config.yaml
head_dim: 128
hidden_act: "reglu"
positions: "rope"
attn_scale: 0.0884
tie_word_embeddings: false
parallel_block: true
init_std_o: 0.00703
beta1: 0.9
warmup_steps: 474
decay_fraction: 0.719
decay_shape: "linear"
Each number is 500 + 40 x the weight over its row's rms, rounded and kept within 0 to 999. Layers, rows and columns count from 0. Numbers have three digits each. The size before them is the row's rms in percent of the matrix's.

# layer 4 attention query, 384x384, rms 0.0395, rows 129-178, columns 128-191
036:558517448482488401513543474467501513516475548494529544462514497504451577481495495510501409469482500572510494426478519608479545497522574504572495519520557532519581472521500509514504484498501550
067:551454403508482532486466511483541506529393558520480549476509510469456500505485469528514402444515495615486462526548499453457500531464449438485528500480514503443539539379492487499505459511462525
076:514551498535436454466516538442544525523504496539513475503542460485486502527506476525529499509468495522504429499528500534432530524470572533500511430497490476490465493456567493509502427455514553
046:473476486506467503479541538506503482519524480473481488474502602464512497528512531473438544556500508492533483483525433559520472486438524468500548523493547581493486540528480447443460518532490548
052:526457518480525484474528421497515539619550488531403524528563503499511504509499510524526474520518539498463476544536534531497530498460524431527531493536491433510467490465450525578460485477534439
175:508462408515543536538499509551459479450449536502491475511476470524465495473466519470551509497492516495460487496537473569463510484492478556500530513457469446493480457494478511517516428501490561
071:474466519486415499508473560536504456545445498510508510480514434488505580483530467498526490515531482496560440539491581457516505494478485471536475514485505597505472481552467548454506552457484458
050:480474496470476463463495536498542533484523460508526500438533540448512608535547470542429477557466537523580532469548492423541521553481448424510468504420521546486447535466501446478534566460410501
055:543508484564534447527483431504496582529557509474479516476513513533527452541450518502480451441439477461495513517441461488540524471538437505494493511628530472481465507487538501571544479506519516
200:427524557521540490457551517464506571512472389502499484530533463479536472577515474506414489536454510495493472459510430475539468489559507496478548512530526547455509497436447461570493473527514469
190:541413421487489566574404459473511448504465545566544594494536485513436529423464500498441490481554502464457478534479556540503517538484475536517503500519486530509507523457471518413542494486483526
056:513506428502569477532476448477500516443493553498482492504540504504509460507491492456500476470435509468486456563441500519485491471552449481472542508547500491521556545508494479469606469525560483
065:602524423528519576439488575475467412532414527532534535559472519492468497504545479520518540507496489494471470492528519565479501503443578549529525498460475560492533547528473520489462528568522532
051:519459501451549502553474444462450537521545512583483437508547506530509498480476534470538484421478503517493558534449489438482491413515424429537453493566511487521518511439481519481544475429489533
055:432492502548484469412491547450454490468491480460476466481452487520514422454487490487581461450474578478555547488506439442463488531497542467465463504515471453472515548505517517479536536535523485
060:561500472470510512470526570517479426502352470516538530528467525486516448477477502541538462475492460479515505412508531546492486478411567590520494491403440524515523497478498510476406515536465555
066:500481500523481550489507534529453420541480522504557568511436506502499527499496534574445566522560504539489504485469502514541545508501583546499515475451531521515479433485465482478444510490467511
068:543491356510556484482452429467465472528427489556461460483513518498506450524515512550558503443545502463548482505465474508473464535501472475501447479497476432522520442506481536503555501554506506
073:504542493570504514456520536544474415527484537485539530555421507484497508566511547509474481518503442491492421502517536574497508504427545555496502451488447517582510453499508544482457498522529509
057:514539450525525537490508470490490430524480520565535509554462499448494493585509531503491471472426486480441476518494550587496482463504526500526443504474476538539546464505465528508526501597530538
063:578543552455428582511491579477434422478424448557523499508502544505505518509578518493457524589559485518523536481493521541524561475434522526521614466477456578534495509489489500493468501463479479
067:559474555442440521539519543553567453504466507515512581551507491415478520457468510541541464613488522541508463481525522505488482542478588497510501488485534406471436425490487486495495551492446589
059:480523491479574497569512411513482482525571472563467506478545554464479528513449530474469522462499517515468547541534474442506477472609411407495450411590527490460500513470487552532505476478476498
082:474524475564494523513461555471483405516488515506531474524491497540480522468539552580462509520526466534527490539447507525503545502432487580502472488481458551525477502517558554458484518462511485
062:460499565494455440472443524522557550480557533415518524535503498561508546428488473536476522549584499532520480459516446479543514496460469538473532523542516490531444509509496462540484517429497428
059:473482460560574544481502477530500453506462479528502495503449462494489470558476551482541495498438440444522511483412528534466452523495489548490440465416463463523547468507523513487546494572522510
084:529503472523511589518431491548478427514451576511565505491568497477519527480541513580433569529532456579450446544496499535485545520420506522476500494508445557540526496500494514446468519457518501
067:474458503454517515539481478435508566522550461461449445481508517542513453526558385447538505481537540498489590469465446460526535502579454455548487516559499582418507502504481502514480454477512432
063:479452545587462420418456572473526488511483489427520503488503501534477538534503505591509416572555557451532534464396537490471485511449548509471499531448466534515522480549500571447506507487518454
070:462506544504424472442436553469486505530521523422526506504468528556485535475515526564446547529547533515509482513520451457546471509516442512513529528539517513455402529502525471510448513453514431
110:476475503507480482419484505500524551552585459488485551478529516514468516513473449449536478479482544487458524458527544494483467469571506452508479497521553480417488459497467465563514508543477510
073:486539474494524510542485429539429418478435554491555498488469433458514477508494534490563497513450474522464477584527495499421487533470507568497505496451484442544499472497494543470532553551454593
085:533489582444487506518481502443551488537586536503494500447496484558525545488475484539489571455546519555497536545474500493490563457513479474535476430543510529469481490495490507546449497477511494
065:433560495437459505457509624471463511506537451420516543548499488526501493485537479516506501528501556551464471472594481447521487537491505482538519559548512511480473537478584394580520530468507476
110:431480479459516458418534493468480591483515420511417487499468507506490483547512443496567520520464516579504611443522480461475470483589498472490532479531559501432518537471449450555469493518453565
123:493514495498474475435486490413511548484613454499442418496465519467533564497451508523493566483478590526492572477518529497474475480541421432490537501524561542449494491476505450583405521469503439
094:496478507529521444457475528527537513483442529445502508532432497545517462474464528555493492478591522468566493515509461550549526498458559591530502511488453479446477508495545504494475487429433459
090:401466515445438499452473499499508553469557475493449532471492516537460603516496474513473540525494526602490556454440459505500525442536451456457490466559540548473524520447491466564454498543551442
067:531485426526516515519512422529489542463489450531410471545480538463539468488530464416487559456516465443463473486448492546547514481545536485481553503425565503555551458500475485460517486574493467
084:447479522540483566449547484462474480537501504455444417506518538512548503526571597436506472479550576455504599466469535517444442497510532467545495435445474458486504511531482463513482566490497491
079:529400474525492438459474511477539533555524492506445511496436441545557497501513522584468518495510517474545584427435497509467527472475437551483509387478508477520438445491493540526464494461531496
091:456512482462530489563483497496570562492584450528464546463521469477533495536523430472509470547442529571471534519519479495457492517543437467548518513565509519450530456470492481564501464521503505
054:450532490478437510484464450443495460496551508494512456429501527555474588560499578492465508470541533532538546566500527462514540498485476557431455425520462487511476554498474566474436518461547483
091:480491481553442510532508550530559444543527548523556489487533458498478500538484529535561524487565483448504423494440510537517466530428458588556559419449470500523476499432502467417543501548542561
077:426545495547444509503534505491526483467535478460477500553470461517494473547493542500523497496463507481584461529569487491573496553536515596495489550512475499507497570502469459483499494473470502
078:486528494490507578482437476470534498469574485460491488462483515542465571489586500526490492493569489472571536483485526465533528506459446554545562497494469500470486562530498459532516523431488469
079:456480527505527536488525460499416469515521468457501469502503552450497483558587500463481487528490465469515445492495476425500471445467510530530492449418516474532454499541500513477463532474475500
089:453488485533588498564537438562437447610520499538436471579528521453483421480512522424531506495433436591479489526478513485461461459519444543493502435463479503548471499470503540459492544533530558
088:543554478423418491481506476447536536443476528518480519437504534554526508498529487495456483494490525498471485499496458509549519506454505509481483564507515481506530484482501473527497449524517400
084:536484506572469420472507457504536517477520528518537468533463513486464513486495472491501566543541534491526500466436579533444451513473450565534571478465483541459479488511540500523550579495478433
# layer 4 attention key, 384x384, rms 0.0372, rows 129-178, columns 128-191
024:465501542452454550476429514516555498476530437529444475515533453474533502517512456539470596489485513458506545565487488442494482508515460478454459483508429434456489477577510467528535460478511525
044:518492604548509496551515455488507461408588466504536430457510505495493566467538467495506571541540431446462552523416484459480503519519494449564493532489493460487513458563566508501508559476528479
028:461491495486490539509511529610497473577507467476559451468445458513543478477461542539516473480566535512462567521486475550526501460504461565487499479483469540453503478483446506546505535537503501
033:539461437449496532559459527479513487539496491502456525517477476548434553507485431482578483518490536499468467537497562448454530570549484477565567457504491475485542524473515509557453503475542422
027:498509560491510462448516474509399518454508501482556472536455539516540497589425459485543497524523460454543465569538507519432499487458494592495468466432511509473465504499459511461522526517521516
025:380500546526505524607458498539460538544449534560514514556608476467458532495550533587459456473473536542477452483518455480535467492439555478487459499591495472547483490522498500504556529552473511
057:593493501487538489513549408530601494534463505516511437527531604474515491527494499428464575522431515524552493543510499500468471563515478452521496485520528487560501521521471394472475499491554465
034:592509489441476529450610499511533504479541533518437520508490486533498489495507533465560484519588491424420505526460519489491510453556577511562442490555447482465559518456521509508509513526548510
030:499500510436494482536531593471539434472539495499559546517472536513504540452511501532494536477590467503515545539602490538494482458552498541518471485442434531534474528474523540386465544488498507
031:519442525478493488542454492498505486495541430475461490429572523471524554472496521475525536517504470462421553477488548545504485583451447544496498547485451455522553429505509438545429520472501464
038:457474480537480496490478476591505551513546494501457479471495513495520481495479567428498484532470469524496541463447509503538484556467495415517438530593503511535506460549548485503516476480565472
037:414455572551513497533423506505498442554506485487502549483495461495431554513515503540511509532476451552505507469492471510514496477417508514451436532529493468531430438478461464563534510537459554
029:416445529466507478481476450474543567532499489475498493546499501484520465547529559424476465504460482529474476461453558442478488541530445411476554453568518427523454461528535517477465468479497451
029:453605587551496498451498554529549468519522472479516516486515507530499560488490403557396527595482531519519475531482424537493505543453441570513509578431550509473458510425490539484550508540493500
050:529489495502455528540543477508609529603557512538502514537549562491509500483506462505476490572530511553510440501513557491481434505499447483489492501574549555489456524496497475549483482499501530
030:474472527549506513464465449463506577544479552438464468535519524463453468532502493415496509510493534451452437489502537475515506526611495414508474491553550500502503543578539507575517463421503453
032:521489398498503522459536428520507533493481530517407455505514474560523460500497554473582377436597468503476513523590553477468470456569516464513515457469416533439553596479507474456525530501480508
034:502477549588498498499432503517571549494511541450490572562444507487424469542520507413437442493408475497516434421470496489554468537554506514523498530551561427541493552543538459511516473476482512
030:596451426523481517495422465532511584558437467510436450478540513515519473472474548460561466455547530513535498466494492500515513538502468467480562452475555509439488459558474410458531480496415455
030:510470556498488556443506470529488563515519480367432503517547417520551427476486504478397517508505522463516522448476479429516487603533505492495587547553494490514499541472510436532479484442485471
037:477490423530469444495585477535520490560521544567508473497486482512470507566514521573484445516553565485488484541515559522485510476423471538496497442506544484445485509475474549519493526516475463
037:524456449518551513389511490517505465426478536480471442493526543602514469489481559460533424485525462477496486470525476529507484397468490458490447470505463484505522586514629472473490509474509506
031:504569537423440488516528471494519489473557515451501503459537393515503522494519458592516494540471473519537543458414500508459522511426515511526540591445498539576465486489466443464523489519540597
041:543486494410449594523598530492471547516428536584526521464526507438516508551443506543532492455443468462466450564549473534439481522514531466497448498494469515498533443487425510457541536516525584
031:497477447461498539532528527496463451519464482611539464449474512544503563521503467491555471488548452518533543556559505500485536419552492518544449395548457515494495511468474539500510516533478493
029:540454515509501491460477462517507569476439514446446474510479542464507437483486536482405490433504546528430477506452482567528520523473569513476571507487551510422532478504485439478463528434486437
045:515486427469444457537511520575533461483515474432506536548451562485505518459473537559515509490443487443480487540497572533481554488408446575464473612475496461533472509451500552484509500479502466
038:466549523570481459517505482488527496484507500468545626512508442469512453503490467486528523546451486488561441459536560388504465516516470544500507512534544419568459496473520498496499476509514615
037:535447477430480548498482463482467533484480485568451446517472538552514550484493547454544508425575451478464541499603515427514498465568573500474489373478501495407500536495502454508440525448512416
034:572516476433521535552511524535477450446496491529566492472476503538524521491469480476552459445492360479507483500526489508491534485543532494522453475524479577525510574497480526499530500526526497
046:468524583487575530441549466431567535492534472476491489516499453482519441494529466477447539478489471559532529485501462472508481480508491402579538502522572533510476582482504441532483495503545494
058:474460480583520471498558521432498484468431483496436485517509565442478509478534517493494485524521536510514526540506461552550559451374540438438543455458513509470458454475499480467521499474526517
042:491493419448460497531508464569501444529522500493546526459472497478479537550510477526546466522516484593572518545547535542465493493498508459483436535462447456541445431448485564480601564532546603
043:511491586560502491530566571500538425439471480513528534535517501492504422494476425456460468535475426437553475471440448529492513544486484505529510508553463497556499468535533501442525490515505557
045:398519445458442497517492495513567509540534513481507522578507405537534461562531527467544470406451469473502478466546528486414451457588578454521531608434559517530518552457491421454623470587531554
047:524547457506496475531517534507457505477539504535518483379513550484433506533498461455444495471487425543462451572487529422481545539552434455462497414483496506535444470516476516532540568529569580
048:597450537488525522489524432511520502503484439521482486492465496572542481476502503512530460509600479484471530440556507476456466456539516463575477427527526504477496550559517458452478508491570468
047:513525471495457501511480528558486462524544538494504554503471483522437500467452485517493433502427488495512529459526497445456510501506467523509471515535447374550526521575561534496481518475451516
043:446518530538508491451522562466564600507505538460549547593514502489467424504439520434471503488397546497501513412487521505514425530569518512516569544538527524525545547529524438497490462485452504
049:485503469464551494508479466601614499461550486530542536536491502524462517423455437456550525453456450500518488524552459554525541448471483487508558527536487515469516506464539465504495474512482522
052:494543458535489522570523577547508500474474525501475477491507524492492493547529490451516492426443513476408480500504501542474492504509535507511478454476487516464505493460533474501564534499494527
045:485446453441600452538492477477566518491529448472448451538526528477512464593496528475501555437556538521447521529510504529456542494441450431470565487454483479465455452434441405521576483533543523
054:554526451504478538511498434527453516606557539506451498390476546479501551513515558541476522516483516512466481565529483488462535445543471506491495497470474547423549505535486578522491510479503435
057:583497549481572512509434570503514488521427566500559517480447514505519506476492501568483512488560511460474531516550497545492580501408502571439487502528466517486560453596479560574566539454432494
062:467467530511450527521566499444550518520506497490530525559478414529600451528499489451479500460560457457429445474403558474515430441560486467507523473498444495441473456465515444466469498558481506
052:523525538523508450472539482498516448469467530516489459506496559581524555444566417527536516497484517576483482485542448524498577504527492540505490570454397503473490560519480475524517534400472543
072:499519467455518504460479464410560518487572492513463477472512475545489494432565479574580496485530510466586494416528556441503452521522465513499602508493497577495537530515501465472510486488482485
083:487488503526544506557484478497476493535519537447554530485463477481482455413482500495564489524456428520533561546560548585477437493490491529524491483490475618490532489528503529524459513575431511
064:488536469493547530506466448548522501552563466554437451437517545509509497520535508434459488473435564540532543542554487519520495430472508549424493535482491538535544464476510528501571584454507542
102:555528512477489526534506479514504495510489462477505526404455531552479564487477525486487463504584500527464548509457512503541539454579482495478471538512497499461545496434515504481572615491437502